{
  "n_layer": 20,
  "d_model": 64,
  "batch_tokens": 16384
}
Each number is 200 + 30 x the weight over its row's rms, rounded and kept within 0 to 999. Layers, rows and columns count from 0. The size before them is the row's rms in percent of the matrix's.

# layer 5 MLP up, 128x64, rms 0.171, rows 47-83, columns 0-63
163,210,190,211,147,208,146,180,229,148,218,115,188,246,180,210,222,202,187,235,162,223,214,172,260,223,163,160,216,203,154,201,203,156,182,210,236,158,178,256,182,183,195,216,228,183,169,182,229,250,194,239,191,182,200,243,203,230,175,216,212,169,208,203,225
097,229,186,209,200,262,247,192,201,234,263,214,184,161,163,194,169,155,211,218,213,170,262,178,198,203,217,151,163,275,198,168,249,166,185,178,205,226,175,175,238,211,177,231,218,184,173,185,188,193,222,211,191,177,232,212,174,267,176,190,178,217,209,247,190
114,167,213,252,207,208,185,208,211,222,217,198,215,211,211,140,171,161,252,183,206,163,181,141,209,225,218,188,230,211,214,194,215,222,232,156,169,142,236,154,168,163,169,220,191,206,230,141,137,246,233,182,190,206,226,196,178,219,257,218,222,232,214,171,185
093,188,155,223,152,213,214,230,183,199,140,193,198,166,222,197,210,191,223,186,171,151,202,201,205,163,163,205,186,207,167,223,256,200,191,157,166,122,237,181,148,211,159,190,202,174,204,236,223,239,274,213,199,211,212,203,180,170,196,190,220,260,250,210,196
072,204,228,210,184,244,160,226,166,279,188,155,169,229,213,208,251,189,210,168,219,230,146,154,169,153,203,231,238,218,168,218,263,164,152,231,232,197,216,239,206,209,202,223,212,200,192,194,207,236,142,220,212,177,192,175,224,181,195,201,223,149,212,219,197
078,240,188,152,262,182,257,204,176,233,181,200,220,245,174,256,210,243,197,154,211,158,191,179,169,198,201,135,215,201,160,164,191,245,193,210,186,200,227,189,212,229,200,175,184,188,189,172,168,173,213,206,206,169,188,266,180,195,211,177,203,151,214,263,158
084,203,176,249,185,250,251,212,170,163,179,196,171,182,214,161,249,153,222,153,181,228,212,175,196,233,231,230,231,189,238,243,219,202,198,178,217,229,231,180,212,235,191,171,180,246,131,204,208,175,254,223,223,217,193,229,178,193,196,238,248,176,248,228,220
105,205,215,205,252,144,212,218,190,178,186,219,196,160,190,201,227,227,198,228,295,202,256,154,217,235,237,159,254,225,214,177,249,226,224,176,235,136,177,226,211,186,145,210,165,198,187,169,228,219,206,202,207,212,243,190,190,217,189,220,203,215,215,235,177
098,160,183,164,225,184,195,224,135,228,213,190,167,179,167,248,228,230,188,279,204,252,192,184,189,159,189,215,192,247,202,266,225,196,181,185,163,185,213,222,209,184,170,194,144,206,196,221,178,216,220,247,222,175,195,207,214,208,230,234,175,124,232,192,211
099,195,214,244,167,187,176,164,194,206,159,207,189,194,210,157,200,176,168,168,213,173,179,191,262,176,156,217,143,187,222,169,170,130,219,244,176,226,146,225,204,215,159,206,136,157,155,210,203,222,203,246,158,170,226,180,157,189,181,165,201,194,194,202,192
104,197,177,165,212,157,220,154,223,208,166,210,204,209,206,220,191,178,270,161,158,148,222,191,184,181,189,209,257,150,218,165,142,220,239,203,148,162,217,226,163,206,220,238,187,183,201,229,175,224,190,199,227,186,231,221,210,175,228,251,183,220,132,174,191
099,190,192,209,205,208,211,176,188,229,169,233,222,199,256,181,155,192,151,199,214,179,187,211,189,227,242,162,203,200,266,210,226,185,158,150,111,193,252,209,236,136,218,203,214,206,167,205,204,190,211,216,193,212,236,149,201,191,183,199,228,243,183,131,194
127,209,182,195,209,217,247,219,154,188,223,196,236,226,193,191,203,247,198,203,176,177,197,194,179,172,159,200,239,248,213,176,230,228,211,244,171,173,151,162,271,231,141,181,169,171,214,213,258,145,214,179,165,222,224,163,235,212,203,145,178,224,218,228,185
080,156,205,175,235,274,238,223,189,239,238,213,179,246,208,212,191,198,198,161,176,192,215,226,134,196,215,269,189,185,213,189,221,254,215,144,169,194,205,154,188,201,225,247,195,177,206,175,209,234,246,160,188,180,189,210,243,215,261,202,203,188,172,179,199
124,178,190,217,186,195,194,206,224,230,172,251,201,193,190,227,213,157,216,159,157,252,201,218,185,154,195,209,162,140,241,159,176,196,211,170,173,289,217,215,190,161,219,190,211,197,185,225,197,148,206,170,215,192,228,174,223,195,186,187,226,254,143,145,167
063,152,185,208,151,202,133,191,181,206,213,192,193,235,160,207,226,178,148,174,190,254,197,234,232,186,217,168,217,211,183,172,205,215,145,197,254,189,206,152,208,224,202,205,201,189,211,165,143,207,155,234,194,178,161,154,211,204,180,232,185,154,176,159,135
122,207,195,168,142,210,217,199,165,212,223,141,248,207,224,217,200,201,236,204,211,217,241,202,187,242,168,215,213,221,233,219,206,271,161,203,153,177,187,271,207,221,188,288,215,204,198,181,235,177,188,214,187,150,173,196,204,143,183,169,190,164,192,217,196
090,171,215,231,227,197,220,173,220,157,180,180,163,286,214,190,247,224,173,235,222,207,214,219,218,195,198,202,231,247,169,217,185,205,221,158,210,163,147,183,271,222,199,234,232,174,212,190,170,229,159,178,202,194,262,160,177,252,167,215,186,205,233,216,203
089,228,207,208,162,195,155,171,173,179,234,181,193,208,176,186,136,165,185,218,211,178,229,198,254,223,190,176,139,170,168,177,234,210,210,158,196,183,146,212,235,202,117,192,197,196,206,199,182,219,161,244,187,224,167,214,179,186,234,204,223,199,202,272,252
094,201,224,228,237,151,180,220,166,189,180,192,271,153,206,248,200,209,229,193,193,216,143,114,206,203,221,165,199,223,168,209,231,201,174,165,180,220,150,212,229,204,150,187,244,184,211,224,217,219,198,218,245,211,273,207,211,222,195,204,218,185,201,220,248
088,206,227,219,178,219,199,150,174,243,236,167,205,177,178,204,223,244,251,201,164,203,164,215,194,243,226,178,248,164,201,168,149,209,197,186,186,182,214,183,221,262,130,176,174,220,199,213,177,171,151,249,227,231,192,156,163,162,204,149,181,177,198,176,194
087,231,223,221,162,240,196,157,195,206,182,199,235,182,247,217,250,192,245,162,192,157,163,227,229,219,223,206,201,212,226,179,208,181,266,215,209,203,187,174,217,269,189,210,174,213,238,167,164,244,159,174,223,127,217,197,215,243,261,203,199,208,222,184,210
083,211,187,180,200,233,223,189,242,186,216,269,228,177,198,199,152,210,240,203,170,174,217,188,171,223,249,193,157,155,184,211,229,183,271,175,165,202,214,151,141,203,212,187,194,164,205,281,211,197,226,181,202,190,237,246,196,225,222,166,205,208,161,177,165
109,185,205,198,217,237,244,256,219,180,182,207,220,195,207,150,154,244,168,246,177,191,220,191,182,198,169,267,157,228,168,204,188,182,203,190,182,209,263,189,176,178,167,176,193,220,179,185,122,204,264,163,208,209,166,231,198,237,208,190,149,191,208,163,182
079,220,135,208,178,210,166,208,269,250,197,177,194,222,245,212,147,194,257,171,184,199,179,204,218,177,180,214,153,191,205,210,162,168,198,158,234,226,179,182,176,255,190,162,217,196,266,178,204,185,193,194,177,169,206,201,242,164,205,175,224,183,238,196,136
100,219,180,209,163,180,233,199,163,209,247,147,183,221,233,231,229,173,176,209,153,205,206,217,140,174,249,207,158,245,179,171,244,233,223,175,254,173,161,180,242,197,185,159,211,244,234,208,244,198,198,178,206,155,191,211,204,190,177,220,224,221,164,165,157
088,220,210,191,185,227,178,206,227,204,220,144,176,196,154,191,172,162,221,208,207,172,207,170,249,177,189,214,181,223,194,231,177,181,209,244,177,199,138,199,286,179,215,196,185,161,238,170,183,219,201,126,222,235,223,167,184,230,237,158,179,184,253,245,202
101,164,194,192,208,163,250,194,252,216,219,211,250,163,257,201,167,184,223,182,191,211,204,210,198,148,228,227,181,176,216,232,196,244,152,177,229,250,200,195,202,147,214,213,205,181,230,181,208,138,233,123,203,261,177,192,215,173,222,187,223,189,159,201,178
095,203,204,211,213,215,145,275,272,198,237,193,205,218,198,174,253,192,212,225,201,157,187,178,215,234,193,211,228,184,193,183,190,164,174,178,191,177,203,252,250,185,246,209,193,181,184,166,222,183,145,206,208,248,159,179,156,270,198,228,218,164,185,228,220
024,182,153,176,203,163,155,201,157,224,145,176,182,182,230,204,203,201,196,124,230,231,164,245,279,244,202,214,164,193,205,193,227,222,198,227,203,191,236,179,225,207,156,202,175,195,169,186,191,173,198,197,226,223,235,209,235,211,164,250,165,163,184,148,218
090,177,222,221,237,253,229,134,214,174,249,215,186,209,183,229,200,218,215,241,211,204,232,200,186,197,204,252,222,250,172,222,200,220,199,261,220,229,149,151,217,204,261,166,242,173,213,205,198,235,197,150,203,204,157,237,195,241,219,185,171,226,222,242,194
102,190,206,225,202,199,201,220,209,212,181,175,221,209,195,193,160,243,187,234,192,144,214,198,234,191,230,183,248,233,135,205,230,214,192,142,219,212,171,234,208,197,212,194,158,191,232,127,195,187,180,212,247,224,134,206,196,121,182,180,181,171,197,159,254
131,230,165,218,186,150,181,174,232,214,184,149,167,209,153,219,186,168,189,166,230,190,204,194,229,145,130,234,172,200,188,251,240,222,254,206,234,219,211,221,217,232,200,178,185,181,176,173,250,176,238,148,205,215,191,146,189,231,208,172,201,165,155,196,201
085,177,215,241,205,226,204,187,143,192,169,177,181,191,204,205,212,215,238,276,239,171,189,166,188,223,224,242,221,193,178,166,216,203,203,196,211,186,227,161,257,276,196,232,238,177,255,224,138,217,223,125,190,203,192,223,193,242,204,198,177,192,223,201,192
098,216,209,219,209,185,174,145,174,239,247,195,107,213,150,250,191,139,130,167,201,204,198,222,187,222,205,177,181,214,191,238,189,246,193,239,189,232,225,236,176,190,240,194,214,182,167,223,170,181,231,166,209,218,192,224,190,195,194,217,225,228,252,198,166
113,204,234,251,199,233,230,160,169,205,206,132,216,206,177,234,172,201,210,155,186,163,162,188,241,264,239,210,245,174,223,191,230,208,174,193,195,204,155,229,204,187,224,191,210,161,242,190,172,277,163,226,213,198,170,203,216,204,179,181,190,167,244,178,249
098,227,185,159,263,167,212,263,168,204,236,151,170,217,161,170,175,236,208,147,205,174,216,207,195,222,270,197,238,214,218,158,204,146,216,214,141,177,232,194,206,162,190,194,238,204,232,161,205,191,188,202,229,192,190,202,212,169,200,240,163,204,148,200,186
# layer 5 MLP down (transposed), 128x64, rms 0.153, rows 47-82, columns 0-63
101,175,164,156,205,146,225,198,205,229,226,175,196,208,245,191,222,248,253,181,182,171,224,226,194,195,188,194,198,194,216,223,233,177,194,182,181,206,146,149,173,181,192,202,164,258,160,201,186,197,291,165,237,223,165,154,202,206,158,169,227,209,159,173,190
095,196,150,161,196,253,199,208,261,262,218,239,177,183,204,163,198,239,177,155,213,214,201,194,192,210,184,222,174,226,196,187,186,170,184,168,194,183,222,237,262,184,236,225,240,254,178,213,179,209,249,208,198,180,184,140,234,227,196,170,266,212,157,217,200
102,234,214,251,223,199,208,232,206,251,203,194,209,168,206,159,209,224,209,244,211,252,262,210,208,153,144,169,227,187,216,195,246,187,258,140,226,218,237,205,224,210,170,233,155,145,193,210,164,222,184,209,196,210,231,188,166,161,216,186,240,172,214,192,169
104,220,231,221,231,213,226,174,177,175,274,160,200,213,211,166,262,232,186,241,204,196,193,217,262,229,217,254,194,182,245,214,173,187,180,231,192,207,187,185,248,239,205,205,195,215,180,169,215,232,114,255,215,183,166,194,223,222,199,196,235,178,220,232,211
081,180,223,188,156,227,184,218,254,192,228,173,196,215,236,211,269,250,127,241,224,186,175,228,218,249,194,161,230,223,168,204,238,174,212,209,229,192,233,174,181,208,197,210,214,209,212,210,211,169,220,208,178,173,244,223,241,189,211,163,218,165,124,244,201
082,179,159,227,223,207,223,184,204,160,219,172,173,154,163,190,218,200,196,188,173,228,138,215,235,153,227,247,215,223,194,213,164,240,255,175,201,200,269,197,219,257,222,175,132,152,240,195,238,194,140,180,175,194,218,181,221,188,215,188,206,209,215,213,200
093,184,232,157,184,168,178,167,209,252,201,220,236,201,222,184,210,240,242,223,219,199,275,219,210,194,161,179,171,195,199,222,158,236,218,175,241,171,222,216,177,192,201,202,202,244,177,145,176,152,229,108,156,207,220,170,200,197,166,189,169,215,170,185,186
105,187,260,150,144,186,224,200,241,187,218,213,156,222,178,242,174,210,208,183,193,250,222,223,237,243,165,200,234,201,162,207,188,219,206,216,168,200,231,241,268,189,222,267,228,183,219,180,229,158,213,171,225,182,218,239,229,210,237,227,195,217,230,244,199
098,204,187,223,199,208,203,168,235,195,198,218,233,217,242,128,178,152,229,158,197,179,153,199,200,210,184,206,255,134,138,149,176,176,232,153,249,244,172,188,205,220,200,205,224,238,180,191,235,158,202,194,240,219,203,180,139,194,173,189,202,206,222,207,179
105,148,158,187,215,234,171,192,222,179,193,209,210,248,168,198,200,211,250,159,159,216,204,217,197,184,188,177,265,225,122,209,219,206,239,166,227,191,170,229,226,155,196,236,200,293,209,217,224,237,176,234,203,190,192,223,187,165,182,216,208,184,182,162,225
096,212,215,190,243,255,210,244,200,227,175,172,170,207,181,192,177,202,159,216,228,184,162,238,220,201,266,181,127,210,218,195,186,150,170,199,246,258,229,164,176,202,166,148,218,180,203,239,195,160,193,248,192,232,229,206,149,196,208,174,169,195,220,229,209
098,149,237,246,174,231,208,205,157,180,225,182,235,195,230,218,215,177,240,232,183,155,180,230,209,211,255,218,260,200,189,183,200,188,222,207,187,197,240,178,156,148,203,267,273,240,210,165,223,214,192,181,193,211,172,197,250,225,203,200,213,230,222,185,153
125,225,152,177,213,211,288,175,218,200,173,219,214,238,179,189,270,254,172,212,127,151,199,215,210,169,209,243,198,223,228,219,217,161,193,227,212,197,166,220,188,174,159,212,168,196,225,212,222,206,229,204,181,223,271,183,237,221,215,173,180,215,197,191,226
087,206,174,204,207,251,241,235,197,244,223,219,193,220,210,260,258,163,164,217,196,177,241,263,184,202,236,208,181,186,247,198,228,238,215,166,153,207,189,165,215,223,194,201,195,171,210,161,236,172,260,140,193,206,194,238,206,165,240,245,182,177,189,194,208
106,182,219,205,244,160,197,232,179,230,211,169,247,146,196,182,195,200,171,249,218,229,228,216,161,157,196,239,187,159,207,166,212,207,223,192,214,234,147,163,177,244,214,200,163,242,170,259,144,178,205,177,209,187,257,229,169,210,165,232,248,208,180,190,190
072,225,190,252,192,222,191,174,184,252,265,167,233,160,202,202,178,168,252,211,166,156,216,210,192,199,199,203,254,203,180,196,180,229,220,228,205,180,227,175,166,160,203,220,166,235,229,182,221,242,162,134,201,181,141,248,192,172,194,182,186,229,184,143,188
107,207,189,223,260,212,205,243,193,165,178,183,146,212,176,223,216,182,170,189,194,149,214,240,220,174,213,238,156,218,191,175,171,209,233,296,217,212,141,191,196,202,168,165,213,152,221,189,190,198,183,254,218,206,191,208,186,190,220,194,256,249,252,196,208
094,163,184,198,218,212,249,177,199,165,181,179,218,242,230,191,215,254,213,209,204,192,255,226,224,195,185,222,170,245,201,202,212,241,251,211,152,211,269,173,206,267,187,199,224,253,264,204,153,189,232,183,209,224,266,208,184,237,224,203,227,205,198,194,198
094,165,214,214,240,212,163,200,217,191,184,227,180,217,198,225,203,200,213,188,186,203,212,261,217,221,207,218,252,193,265,205,188,145,239,217,238,255,246,159,224,192,178,227,233,167,238,133,255,223,199,153,226,189,206,193,236,228,151,218,201,188,189,149,209
102,231,202,176,201,211,236,146,218,225,182,244,134,249,137,202,194,205,148,211,245,184,238,251,186,157,159,234,257,186,207,210,193,187,225,207,203,151,198,205,209,148,208,234,152,176,209,207,167,194,192,189,203,179,193,233,229,196,227,222,193,240,202,159,162
090,230,123,208,203,203,142,266,222,238,172,222,203,221,215,165,199,119,173,201,235,199,198,230,231,171,191,210,189,175,195,212,174,197,214,218,146,266,223,226,235,223,230,244,222,162,194,217,157,201,221,215,191,183,217,219,181,212,206,183,196,209,197,265,211
096,149,202,193,197,160,176,199,212,195,223,183,184,216,139,169,153,166,172,228,214,252,211,159,179,241,218,176,182,207,208,210,183,210,165,205,159,224,164,191,186,220,222,191,188,149,168,254,149,183,164,142,209,258,207,188,213,133,170,238,223,232,191,220,187
089,202,187,189,199,257,187,216,187,145,176,226,247,154,171,195,149,183,197,157,173,181,249,227,218,222,230,180,179,188,194,236,161,144,215,222,224,179,163,202,123,194,197,199,210,221,196,274,204,225,207,198,234,199,244,222,154,204,217,219,240,202,165,183,166
107,166,249,203,177,178,193,164,194,211,254,151,246,249,177,206,201,199,216,185,260,206,236,183,234,148,191,204,201,247,246,219,224,222,211,175,214,203,228,250,172,244,195,160,208,179,235,236,226,184,219,174,195,191,245,143,195,192,157,245,209,202,182,232,165
084,189,210,175,201,169,177,243,181,131,214,211,207,192,159,185,236,184,160,214,178,146,209,188,194,166,229,206,205,214,218,178,235,170,190,196,164,189,157,228,203,205,194,276,171,174,145,238,210,197,204,197,183,229,220,232,151,235,190,247,253,243,156,200,250
102,199,202,256,165,216,151,224,176,167,249,149,230,234,167,214,235,155,143,227,169,254,190,246,182,196,206,210,163,201,226,177,126,192,217,185,214,220,197,190,245,209,202,160,188,197,195,174,228,216,192,198,169,154,195,245,158,190,168,178,173,235,183,194,180
103,220,196,184,249,229,236,207,261,198,213,129,170,185,174,183,222,220,247,191,207,201,214,173,190,212,167,180,180,199,172,208,148,174,199,207,204,175,166,189,220,245,221,163,127,149,232,189,124,202,194,172,179,177,217,180,197,242,223,209,168,226,259,203,196
103,204,193,197,174,212,218,198,264,192,222,216,217,188,199,174,170,179,266,246,238,227,225,192,233,150,225,235,197,219,218,270,185,193,150,175,244,209,236,198,249,185,140,224,149,200,230,229,220,173,138,180,182,232,214,189,180,202,224,190,202,239,181,224,195
098,193,186,203,235,169,193,200,208,226,222,160,91,208,190,162,245,231,187,186,199,166,212,169,212,158,216,186,231,184,196,207,228,197,186,209,157,190,160,219,136,159,161,246,203,203,206,195,150,188,241,226,197,120,166,204,212,224,187,178,222,200,219,212,213
020,159,179,159,149,188,184,211,168,171,219,140,214,202,243,207,219,122,231,187,192,190,202,160,252,234,163,207,153,221,178,199,182,211,246,165,238,168,206,192,219,221,212,176,252,225,232,184,180,190,208,222,172,170,207,233,174,237,196,158,184,200,178,245,244
092,222,202,216,231,220,276,208,231,147,233,174,215,190,193,202,166,227,216,229,210,190,223,163,190,191,200,253,223,197,194,192,216,165,191,219,257,233,169,117,197,186,219,212,235,160,185,210,211,207,246,156,218,196,199,247,182,214,231,194,143,216,220,264,173
096,179,221,195,212,153,194,178,220,169,211,221,180,197,242,203,188,154,196,175,204,206,179,230,197,201,144,228,188,171,205,181,187,229,214,232,218,176,289,175,174,207,183,210,223,239,229,249,210,218,200,225,135,178,212,123,194,234,193,249,258,213,199,197,143
116,231,255,198,183,217,247,200,232,198,143,191,224,208,168,235,147,204,197,255,264,181,220,194,182,197,257,126,251,227,158,184,206,211,171,202,241,180,240,189,209,149,206,204,225,164,231,198,197,229,210,175,208,178,177,191,238,192,229,211,165,200,217,197,163
090,223,177,175,187,248,231,183,206,243,213,240,220,220,228,178,186,165,214,139,199,131,235,192,147,181,179,183,200,198,282,207,233,187,184,233,153,205,201,208,184,158,195,171,236,167,220,208,234,208,184,217,168,159,245,215,172,183,221,154,177,149,195,200,212
098,143,197,193,171,214,230,229,195,144,172,180,277,222,248,169,209,249,240,171,225,226,173,208,189,162,200,224,232,186,225,179,188,152,187,185,242,160,200,166,240,198,165,168,220,218,202,189,220,203,199,240,185,179,151,156,229,206,190,178,177,164,156,192,244
130,201,271,240,172,185,129,167,190,185,230,169,236,178,183,211,248,180,154,208,186,221,196,200,205,222,184,192,211,221,247,205,176,221,195,215,236,246,270,225,201,167,204,195,152,185,193,214,234,179,245,269,190,221,167,194,180,168,175,215,254,188,203,219,219
# layer 5 MLP gate, 128x64, rms 0.176, rows 48-83, columns 0-63
110,160,211,199,210,150,152,219,199,167,137,207,212,250,233,220,223,234,192,191,192,245,167,212,204,199,201,228,220,139,206,244,145,237,216,218,170,177,236,223,142,188,214,152,177,191,225,195,189,194,169,190,212,233,170,199,266,153,215,196,223,187,171,159,220
102,154,227,218,219,227,197,189,226,161,238,157,236,194,234,175,138,184,210,188,191,179,196,155,164,250,221,214,178,237,190,229,191,204,194,167,180,132,227,146,173,209,197,227,219,216,221,157,179,241,244,171,179,197,229,156,221,268,194,191,168,222,223,211,176
099,181,227,228,227,165,181,185,187,176,279,191,209,208,187,157,215,198,216,254,235,268,191,152,231,155,220,215,198,135,224,219,189,180,199,185,267,223,208,212,265,189,172,192,217,227,175,210,163,190,182,231,182,200,177,196,179,184,208,236,197,209,146,239,176
072,179,199,182,207,190,232,180,244,139,218,206,171,195,137,216,165,167,221,223,150,178,251,254,230,192,196,200,166,193,210,230,172,240,231,150,186,224,202,166,151,244,218,202,190,186,200,212,154,125,233,198,169,193,207,220,210,228,250,181,183,226,171,214,180
076,235,192,142,243,169,239,208,165,220,181,207,206,235,171,271,206,224,182,130,237,163,200,195,187,179,209,140,227,189,181,164,197,238,211,178,203,212,239,190,193,208,173,173,185,209,201,168,183,179,229,223,213,152,172,255,173,204,203,200,193,143,194,262,171
086,280,233,170,254,169,162,192,218,188,174,218,228,201,209,223,202,186,211,229,178,176,192,207,196,185,167,173,209,184,187,134,190,218,228,241,221,223,173,219,203,192,220,198,219,202,243,281,199,194,151,207,237,134,217,169,227,182,189,225,158,242,218,218,245
109,171,143,256,215,210,208,160,163,209,199,209,275,224,201,176,221,186,205,183,208,168,176,147,180,167,218,201,151,197,248,184,223,192,207,192,196,231,237,142,218,214,204,160,207,171,238,260,158,226,189,223,188,203,201,147,204,174,199,226,215,183,154,171,250
090,215,222,184,221,212,214,187,181,177,223,226,211,200,191,229,193,207,187,181,237,203,170,231,212,215,234,164,221,230,188,159,219,232,148,249,237,169,190,258,231,168,203,250,241,167,197,220,250,213,203,200,110,206,154,214,219,135,218,155,211,174,200,233,172
101,223,205,201,195,194,216,217,179,200,216,222,212,203,194,211,217,186,228,230,223,190,183,219,168,228,242,191,210,216,199,243,238,235,175,148,197,150,244,125,183,193,234,178,255,229,203,182,153,190,207,147,244,181,226,212,306,233,214,232,187,217,180,215,223
093,162,184,201,186,199,234,179,176,199,213,162,169,200,190,204,177,142,206,159,192,238,157,191,191,169,276,190,213,254,201,229,247,189,242,223,167,178,185,223,268,172,203,226,217,164,187,216,226,177,212,228,261,137,209,157,180,166,188,168,193,203,236,210,200
102,266,236,200,221,199,237,202,204,182,220,181,186,185,193,201,206,199,173,223,212,191,162,217,155,226,176,236,169,248,164,189,228,230,243,248,240,200,199,221,213,179,235,161,191,194,195,188,238,203,299,216,199,195,144,177,201,221,143,179,219,148,191,201,244
132,185,195,188,200,160,169,195,253,203,182,230,175,195,206,221,183,160,218,198,231,228,236,201,206,220,236,170,159,179,192,191,184,166,177,153,221,187,262,197,142,163,265,222,252,206,164,172,149,224,184,218,241,188,178,242,183,185,166,239,255,202,159,184,224
079,191,199,129,238,253,222,252,161,209,255,197,152,234,161,214,193,179,213,165,163,221,213,209,172,172,195,246,223,177,206,219,212,266,204,140,150,184,221,196,190,189,210,236,183,204,178,172,186,236,274,193,189,215,215,202,212,186,208,200,225,199,191,146,198
136,199,242,247,211,187,205,157,170,195,233,223,266,186,177,160,206,225,170,210,193,208,235,207,160,176,164,193,161,172,243,167,215,197,209,207,216,233,153,194,248,203,188,200,228,194,174,253,142,145,189,148,232,185,257,193,209,181,178,225,235,240,192,172,170
056,138,187,211,175,220,161,187,169,198,213,209,206,252,160,214,248,191,184,180,192,231,169,242,207,161,191,157,203,229,199,149,217,197,157,213,252,201,212,116,218,205,216,198,161,201,191,159,148,178,159,229,207,183,205,147,209,197,169,212,181,174,168,197,147
129,192,207,190,152,217,228,198,133,203,227,151,225,229,203,210,227,198,197,213,217,222,228,216,199,241,183,205,190,241,207,228,211,245,181,196,190,157,156,241,220,229,169,273,233,203,195,145,224,191,191,228,193,104,187,179,233,150,188,188,212,169,220,220,222
094,218,208,181,207,239,155,242,157,239,202,206,209,120,195,191,201,182,208,153,184,168,165,192,210,204,175,198,196,167,219,206,241,172,184,216,189,205,187,226,175,123,213,192,172,166,175,208,277,188,222,209,178,205,94,213,229,188,199,186,197,223,196,183,214
091,245,186,201,197,171,184,145,168,193,191,207,196,138,171,138,166,210,187,215,235,191,208,172,161,220,214,195,118,165,185,220,232,209,197,179,177,137,211,237,216,243,149,181,213,184,197,271,179,197,184,215,170,208,163,221,196,173,242,240,196,194,196,217,229
100,197,228,222,224,191,185,236,150,199,185,196,255,173,202,238,213,217,208,185,222,229,136,117,214,209,207,186,200,242,189,202,226,193,161,174,168,208,120,216,237,211,159,185,245,187,215,207,211,208,205,227,237,211,272,202,224,206,173,209,217,210,233,217,259
080,195,173,242,250,129,190,247,219,177,194,232,221,200,231,230,194,171,183,180,215,255,231,136,200,188,211,207,196,245,197,204,225,190,224,165,222,176,169,200,242,130,202,242,236,193,181,144,213,208,228,203,242,160,212,240,175,242,181,215,208,209,236,191,221
080,210,174,208,254,175,228,219,177,232,218,213,198,240,243,182,207,196,175,208,217,222,203,208,187,169,200,186,244,211,192,215,256,192,215,139,209,148,182,176,286,149,214,199,219,217,237,163,219,173,152,249,192,213,149,208,187,230,199,236,224,183,211,182,265
086,204,209,186,202,249,196,204,259,195,183,259,217,168,207,206,164,182,193,242,164,177,246,162,189,196,242,214,177,170,169,250,249,186,251,154,181,192,213,165,138,201,212,204,193,193,204,282,207,229,233,167,204,159,200,253,187,216,234,203,198,216,198,188,171
104,192,279,178,179,160,166,184,210,217,224,169,183,239,176,285,175,158,247,188,229,204,185,210,211,193,215,217,185,195,195,188,208,218,176,171,240,149,214,251,175,186,229,171,246,225,207,249,215,235,214,203,178,181,229,163,189,203,228,253,201,157,211,230,172
075,164,187,205,237,185,161,204,164,182,212,252,221,205,151,181,234,175,180,222,229,175,207,162,168,191,228,194,209,213,188,221,221,142,158,209,179,172,177,224,254,205,155,221,183,146,175,238,161,242,186,186,229,224,229,183,205,251,154,264,228,202,212,213,249
100,198,181,182,217,184,219,229,181,243,255,166,149,208,258,180,220,203,218,213,137,234,211,170,148,159,249,228,175,217,183,205,213,216,190,161,234,168,208,184,258,190,180,163,199,247,227,217,200,184,209,137,220,196,223,186,181,211,183,193,242,219,182,143,164
094,180,202,202,148,201,156,190,192,201,188,285,236,210,201,206,155,177,132,218,199,229,225,188,161,190,237,214,178,179,220,158,234,210,203,205,184,236,219,224,168,172,174,245,259,250,163,233,223,202,171,227,238,198,207,229,197,153,163,213,188,187,158,166,197
098,178,210,210,192,193,233,255,235,143,239,229,184,150,242,184,170,230,198,203,237,236,216,232,210,169,222,250,183,229,208,265,203,212,178,205,216,238,246,217,220,165,212,184,182,232,213,178,248,172,251,146,213,215,164,193,222,186,230,158,191,162,185,222,167
092,204,205,223,211,193,193,113,172,201,210,230,180,192,238,215,104,239,165,242,184,217,245,212,184,175,209,228,138,216,211,197,193,211,240,158,206,220,190,154,190,212,217,184,213,196,184,186,201,197,263,189,205,146,180,227,250,154,173,214,227,221,191,181,199
024,257,198,137,191,155,211,202,252,182,224,214,188,185,165,239,185,161,227,179,175,168,196,167,146,154,175,219,195,213,137,189,212,192,216,236,218,209,190,260,218,205,238,231,210,146,151,210,216,169,196,205,174,199,262,189,173,201,195,177,224,219,171,196,247
078,177,215,214,122,219,171,201,207,216,190,181,211,221,220,190,190,201,226,190,131,209,199,210,219,250,188,173,220,152,220,217,191,244,242,172,135,183,185,253,193,209,208,214,210,196,191,194,204,232,199,250,213,175,169,172,185,199,120,249,203,263,182,194,247
101,232,186,217,201,241,186,160,190,160,159,197,208,229,172,200,237,222,227,192,206,207,244,201,203,240,254,199,162,179,259,167,217,206,203,208,164,191,192,190,186,238,210,199,227,154,246,207,184,265,189,172,187,169,234,208,225,277,232,176,200,263,252,213,181
134,235,211,220,152,179,195,198,218,230,166,170,171,226,133,247,177,165,203,217,259,190,194,224,194,170,195,175,162,188,183,217,245,221,211,169,215,224,159,204,212,218,217,225,204,180,232,166,176,177,194,144,189,185,177,87,202,227,232,216,182,175,223,187,193
087,226,225,217,208,156,172,181,185,179,141,197,184,192,189,222,240,202,222,259,182,206,180,219,249,138,227,200,160,197,137,173,180,189,214,201,268,205,222,207,235,264,206,233,189,202,177,221,177,209,203,131,225,220,153,205,235,177,223,173,166,187,197,225,226
090,228,243,250,185,171,155,165,162,243,227,211,214,202,197,233,201,210,165,184,204,177,212,157,221,277,195,195,193,210,218,203,228,222,215,187,191,192,200,181,267,193,213,255,209,117,203,218,145,253,210,177,231,216,196,210,143,228,194,223,219,198,223,164,189
134,231,168,153,210,202,255,223,225,227,178,212,159,250,212,204,145,235,218,244,206,168,223,179,228,184,220,200,165,184,153,244,220,214,237,168,179,140,160,176,216,218,203,210,233,213,241,184,201,228,158,134,204,185,227,196,241,245,231,200,194,174,207,168,181
096,182,229,237,168,235,175,138,236,201,163,224,252,189,225,210,259,161,177,239,200,236,186,180,218,174,140,229,169,184,184,245,207,233,169,183,257,217,147,231,210,247,197,211,187,189,163,257,196,206,196,205,169,208,185,215,188,224,209,172,248,187,230,211,210